From a checkpoint of a small transformer trained on Wikipedia: vocabulary 2048, 366M tokens.
Each number is 128 + 24 x the weight over its row's rms, rounded and kept within 0 to 255. Layers, rows and columns count from 0. The size above them is the row's rms in percent of the matrix's.

# layer 11 attention query, 320x320, rms 0.0626, rows 0-19, columns 80-159
size [108 100  93 107 110 110 101 102  95 101  97  95 103 103 101 107 101  89 104 106]
[[134 177 111 123 136  98 159 176 167  94 151 116 133 106 129  99 113 143 135 142 144 157 128 131 139  85 104 112 125  95 103 127 135 137 114  89 108 116 150  87 136 147 138 156 123 133  96  98 130 117 139 128 146 139 138 120 129 117 142  94 176 100 117  80 135  99 129  76  83  86 151 144 142 176 145 133  74 141 118 145]
 [ 86 117  98 135 149 139 164 105 127 100 131 149 106 142 147 117 160 109 128 119 151 124 155 154 165 107 129 160 103 112 164 147 148 137 126  92  96 141 123  86  85 114 166 178 119 154 100 127 167 153 142 149 137 108 144 185 106 143 125 102 148 130 100 142 129 159 150 126 170 114  98 114  98 123 112 126 146 128  86 130]
 [169 119 141 176 136  97 158 137 158 120 110 145 118  80 159 128 119 130  70 108 139 115 157 154 126  88 165 125 152 143  99 112 119 163 110 150 152 161 116 107  85 178 159 167  97  86 128 172 102 154 144 152 154 128 157 149 144 161 138 135 109  95 127  96 128 145 125 104 109 156 149 114 147 136 137 125 120 140 129 135]
 [ 90 113 137 149 120 118 130 126  97 155 137 142 117 133 119 191 156 137 109  85 135 120 157 144  96 164 112 104 139 158 128 120 117 124 124 139 114 102  99 130 165 139 160 101 115 154 119 126 129  99 151 148 128 170 150 155 110 142 146 145 112 144 110 160 142 159 140 133 181 122 113  97 138 136 126 124  97 169 136 109]
 [138 151 110 194  72 162 147 115 157 101 157 104 125 119 170 127 155 134  91 161 124 121 139 138 143 127 139 172 158 135 148 119 107 122 142 116 117 128 105 107 110 146 138  65 116 105 163 107  79 135 168 150 135 155 164 125 110 121 106  99 126  97 129 127 110  80 131 137 132 135 149  91  83 152 120 176  90  90 153 106]
 [124  60 163 135 165 104  99 125 139  98  98 127 126 130 169 111 159  76  90 136 133 167 125 125 114 127 104 113  74 115 163 134 138 132 119 113 105  77 116 161 130 112 109 147 135 135 100 144 101 147 105 145 136 108 135 122 125 149  94 141 115 122  99 125 103 114 117 128 115 118 139 132 141 146 145 151 114  68 100  81]
 [145 136 168 125 128 128 153 154 150 122 107 133 144 129 198 113 117  96  97 108  85 136 114 119 129 152  94  78  95 110 149 152 126 134  95 101 108 125  93 128 140 166 131 120 155  85 114 126 118 162  95 107  92 129 125 126 142  54  97 162 118 129 105 104 100  77 123 131 137  79 144 145 127 155 142 146 147  71 111 145]
 [ 97 165 127 117 123 124 133 153 113 105 119 120 135 100 123 134 102 156 110 127 125 147 138 134 152 129  93 140 132 122 114 113 140 115 104 147 108 129 119 157 121 152 116 124 106  83 106 139 107 134 123 112 123 141 117 133 134 112 110 164 141 125 155 128  94 154 116 120 113 112 136 115 114 137 123 140 165 115 131 123]
 [111  97 161 139 134 166 108 144 161  98 144 114 123 122  82 131 112 134 130 139 130 170 156 138 122 108 130 128 125 120 140 146 107 127 103 140  86 138 107 162 161 115 120 156 184 116  99 172  86 116 137 117 134 137 130 114 118  77  93 106 139 118 166  92 143 149 101 172 118 135 136 127 139  83 174 142 113 114 136 123]
 [131 111 134 126 111 128 179 131 120 163 127 141 151 159  93 114 113 148  83 123 113 111 159 106  69 153 105 125  75 141 165 146 124  97 146 141  91 148 113 163 138 120 158 106 134 152 147 150  84 140 152 125 124 134 147 135 150 122  80 168 104 138 101 125 118 148 123 149 147 137 113 160 144 171  98 106  80 150 140 158]
 [140 100 187 164 155 138 118 120 176  76 136 114 136  86 138  99  82 134 128 126 134 161 141 186 154  97 165 135 168 123 114 160 122 137 141 117 117 177 107  96  99 169  86 141 146  74 123 111 113 118 108 133 136 150 161 143 103 101 142  78 120 137 146 145 126 155 104 140 109 133 128 134 109 101 137 149 124 128 110 143]
 [ 82  80 123 145 136 121 135 129 122 141 119 112 117 118  90 128 136 108  70  71 122 102 115 158 135  74 159 133 132 149 149 160 134 155 124 140 144 153 100 146 122 145 115  99 152  98 159 102  59  70 126 133 113 149 130 140 136 174 127 136 122 130 110 107 150  88 127  86 121 118 117 123 128 131  95 157 117 142 148 129]
 [134 128 151  94  89  82 110 157 144 125 148 122 108  79 119 118 117 103 142 117 118 135 124 191 104 121 149 130 113 181  98 118 107 146 176 123 154 117 128 133 117  98 177 144 173 156 166 134 149 141 146 139 133  92 109 131  95 125 130 143 147  95 101 161  99 106 128 161 149 126 157 110 180 155 150 117 138 111 131 152]
 [113 110 117 139 158 117 112 136  83 149 128 101 137 138 154 109 170 119 111 137 141  84 139 134 150 148 132 147 146  71 132 151 122 122 171 129 169  96  93 112 107 111 110 106 127 162 173 108 173 120 121 138 113 172 119 106 104 105 129 123 114 115 120 134 141  76  99 136 126 121  91 119 104 161 138 139 131 162 124 118]
 [127 170 116 118 115 137 144 119 143 163 143 109 158 132 154 145 139 106 103  98 127 105 152 108 121 128 103 100 124  97 141 121 112 122 123 120 169 142 124 119 125 143 107 124 145 164 155 170 120 111  82 165 112 129 118  98 114 123 147 124 108 123 129 165 128 104 151  99 134 146 204 133 149 139 133 169 118 159 142 115]
 [128 106 123 107 134 162 146 109 115 149 162 141 122 114 115 132 144 132 119 145 104  90  71 119 112 104 116  98 120 151 125  83 118 173 121 132  95 175 120 122  96 118 156 149 137 139 122 187 150 147 127 128 150 153  88 142 183 161  97 120  66 145 109 120 113 127 158 150 172 135 118  86 139 107 158 123 122 107 115 183]
 [115  94 157 183 171 104 119 164 145 112 141  71 129 178  91 144 126 139 116 141 125 151  88 140 170 109 150 105 102 150 127 148 119 136 141 125 168 155 121 132 125 124 143 127 154 122 122 133 142 111 130 142 145 125 103 147  78 102 144 103 131 118 113 149 157 142 123 145  68 142 138  98 154 125 139 194 134 138 158 121]
 [131  79  82 104  97  75 105 131 100 132 109  98 108 142 134 116  96 140 138  91 136 130 126 158 123  90  97 110 131 137 128 109 125 105 156 156 127 134 126 119 173  73  99 175 124 109 140 112  99 143 166 125 123 128 154 110 160 139  75 161 121  99 106 149  82 150 146 125 145 144 126 162 154 145 143 117 136 106 123 110]
 [127 123 124 159 159 142 126 157 170 138 110 122 104 123 109 126 119 139 108 133 122 148 126 154 176 140 115 113 138 144 145 144 150  91 127 158 102 148 147 118 106 146 114 160 109 126 172 129 147 119 132 125 114 143 163  85 129 143 104 116 142  78 166 151 111 134 141 130  70 152 112 160 131 147 128 154 112 101 116 138]
 [105 115 132 107 133 119 128 123 139  87 109 164 171 126 153  88 109 147  92 130 138 132 156 134 109 133 123 107 144 159 158 124 115  87 122 149 146 119 147 121 138 135  75 135 122 110  77 123  93 120 126 138 110 142 118 100 110 102 156 122 152  94  85 113 106 151 112 119 142 148 148 146 139 145 171 137 106 129  90 117]]
# layer 11 attention key, 320x320, rms 0.0623, rows 0-19, columns 80-159
size [105 110 104 108 103 108 110  90  95 105 104 101 102 110 107 107 109 106 105 112]
[[155 102 136 114 120 150 117 133  98 120 112 124  80 124 177 146 112 138 101 154 145 136 158 115 118 131 156 130 106 138 122 147 104 122 135  88 152 102 151 116 106 101 143  87 197  90 140 139  81 124 116 131  77 106 115 144 139 172 171 120 144 139  73 133 107 138  89 131  97 123 141 132 114  88 144 174 143 153 119  89]
 [133 115 117 129 113 142 122  96 159  86 104 162 187  55 132 118 113 131  98 133  57 156 154 115 139 138 111 142 127 142 125 133 121 130 112 168 117 138 125 138 108 106 107 120 153  93 128 134  65 105 109 124 101 102 109 136 111 125 124  84 157 154 161  95 130 127 138 102  91 115 111 110  96  92 154  99 132 127 147 129]
 [ 97 150 111 135 115 108 124 111 148 110 148 127 127 122 160 122 107  91 146 127 131 125 135 146 158 124 138 140  95 126 135 152 105 127  65 138 112 162 184 132 109 101 138 107 163 119 125 104 124 116 115 105 124 115 150 122 123 101 148  81 163 135  95 125 121 155 116 155 103 109 139 178 130 151 136 135 116 105  97 154]
 [112 133 158 108 149 124 155 142 122 160 131 100 103 124 144 132 132 110 161 103 159  90 178  85 120 111 150 131 148 128 114 141 129 100 154 140 132 147  81  89 122 165 124 123  90 135 120 105 138 140 128 151 138 136  77 118 129  97 125 142 133 134 117 165 127 108 119 112 126 137 132 114 133 125 102 132 120  94  92  99]
 [ 86 114 153 120 128 134 132 136 119 155 131  78 112  97 115 125 105 123 164 123 155 137 101 110 124 111 126 107  87 131  52 116 175 167 125 116 152 130 143 112 110 114  59 188 125 126  96 137 122 141  93 111  90 144  83 105 126 148 127 144 150 138 156 159 108  86 143 125 163 117 162 160 134  97 125 113 174 125 113  77]
 [ 96  85 153 135 135  94 133 131 135 144 137 151  76 147 124 152 103 139 118 147 122 143 139 139 129  96 130 128 107 122  55 124 114 147 107 120  94  75 119 105  99 119 159 135 134 149 135 140 107 169 116 112 153  84 146 134 139 130  89 150 166 102 178 139 134 124 106 131 142 133 135 122 121 142  88 157 130 113  92 154]
 [104  94 123 116 111 104  62 117 139 111 114 164 116 129 185 109 122 117 147  96 106  79 121  95 102 115 138 115 116 116 142 133 175 147  98 105 122 112 138 124 122 108 163 110 159 142 109 116  95 152 117 137 134  85 161 127 152 145 125 171 131 158 198 170 167  71 144 124 127 119 132 103 144 129 123 135 116 146  90 145]
 [139 151 127 107  93 112 138 137 136 138 113 101 150 140 121 164 142 167 159  95 158 134  84 140 147 130 130 164 116 128 122 102 117  75 118 129 133 128 125 170 111 117 146  71 161 113 119 133 130 146  79  93 139 120 119  99 136 108 147 132  97 106 128 131 127  78  98  87  93 112 137 134 129 116 138 150 161 136 148 133]
 [ 87 111 142 138 133 106 135 126 147 157 116  92 136 129 138 115 121  91 177 109 141  85 100 135 136 165 134 165 152 169 138 161 111 161 165 151 117 113 120 145 157 142 109 103  98 138 135 107 117 165 119 124 122 116 135 106  95 140 149 118 177 114  92 150  93 106 158 100 148  88 142 157 158 141  84 142 101 144 167 141]
 [174 134 112  89 162 146 126 109 133 143 150 124 110 135 120  98 129 156 134 133 192 120 116 102 183 172 109 161 153 116 140 118 126 141 156 147 105  93  59 152 112 127 137 144 162 141 132 123 164 113 163 160 181 157 130  68 144 111 122 121 122 108 138 126 131 135  92 122 119  90 132 121 121 156 149 148  76 137 119 146]
 [ 98 110 147 111 116 144  92  95 182  85 103 115 149 118 135 125 138 141 117 129 122 134  92 104 121 132 140 117  98 137 115 125  89 142 134 159 146 144 140 142 146 154 140 151 115 147 118 119 132 116  85 132 115 121 140 182 123 164  72  98 187  86  86 121 132 139 114 142 110 152 139 117 123 143 115 121 111 129 130 141]
 [132  95 167 147  93 131 110 147 133 107 132 121 141 130 154 128 111 136 136 111 109 114 152 127 101 115 135  93 120 114 150 169 112 132 112 101 140 110 167 105 123 130  98 122  65 124 118 132  88 140 144  99 123 147 148 101 169 132  78 108 124 120 133 150 144 161 139 115 171 132  98 110 160 165 108 108 105 157 156 176]
 [172 164 154 159 122  96 171 152 115 122 157 121 131  89 136 106 126 175 122 117 138 107 150 144 111  86 105 157  74 165 124 122 123 103 127 148 133 116 121 112 153  67 126 131 149 129 143 130 179 123 104 139 150 100 214 146 108 129 135 158 130 124 137 152 121 177 135 166 122 140 115 179 142 135 153  90 142 123 167 130]
 [172 101 121 138 107 145 129 107 109 132 140 137 166 167 110 134 120 174 117 140  88 110 188  84 133 147 169 122 140 114 119 150  66 134 148  95 132 108 119 146 157 145 125  94 102 109 151 169  89 114 142 150 150  83 150 140 129 103 119  93 126 144 108  98 164 125 110 151 132 129 147  96 106 168  98 163 118 145 115 146]
 [113 122 114 118 134  94  72 127  94 124 145 139 128 103 119 146  87 136 137 126 127 155 128 152  82 109 139 135 129  96 151 144 166 124 134 129  89 155 104  92 133 125 117  96 125 174 149 161 158 157 122 107 116 122 139 115 139  94 128 162 102 129 127 109 153 116 137 157 101 142 107 142 146 128 115 130 139 127 114 142]
 [100  94 125 132 137 144 138 133 105  97 169 119 137 145  90 167 130 116 117 117  84 113 113 133 117 122 126 155 141  74 162  81 137 122  90  84  89  98  84 153 123 146 121 141 165 143 141 101 151 142 149 115 119 119 140  87 149 130 152 135 144 145 123 145 146 139  82 130 126 119 109 133 132 122 118 140 150 136 147  84]
 [ 95 135 141 148 124  99 144 120 114 140  79 107 125 138 155 138 115 117 142  94 136 177 110 139 132 150 131 105 126 150  98 109 119 148 140 124 144 179 136 134 118 143 143 142 114 135 166 110 103 105 121  89 122 140 120  95 134 171 117 153 136 129 138 137 140  82  96 173 163 151 155 125 141 169  87 130 113 163 138 160]
 [129 153 106  94 118 110 102 130 104 110 161 143 129 102  91 117 132 134 147 100 136 124 132 129 113 112 105 135 165 170 157 113 149 129 133 129 104 113 128 160 111 106 114 171 113 114 125 143 153 135 120  93 112 131 158 112 141 138 143 167 127 140 144 125 110 153 113 164 142 159 101 133 167 160 160 140 147 136 120 144]
 [153 148 125 112 110 123 137 136 189 139 136 157  79 151 136 100 156 143 126 140  84 158 117  88 126 139 121  93 104 115  97  81 133 103 147  99 114 117 119 108 154 134 164 114 129 124 134  99 127 113 125 128 116 139  82 110 141 105 162 109 133 134  95 180 133 121 114 133  97 133 120 140 116 113 180 132 125  96 104 128]
 [106 132 112 153 107 155 121 116 115 112 143 156 115 112 132 154 140 115 155 111 146 115  90 183 137 101 129 151 104 119 135 128 139 131 106 143 167 129 129 108 148 159 168 112 165 147  96 142 189  98  91 150 135 116 125 128 185 132 138 145 123 127 151  99 126 120 146 135 136 146 117 152 113 112 117 152 120 127 131 112]]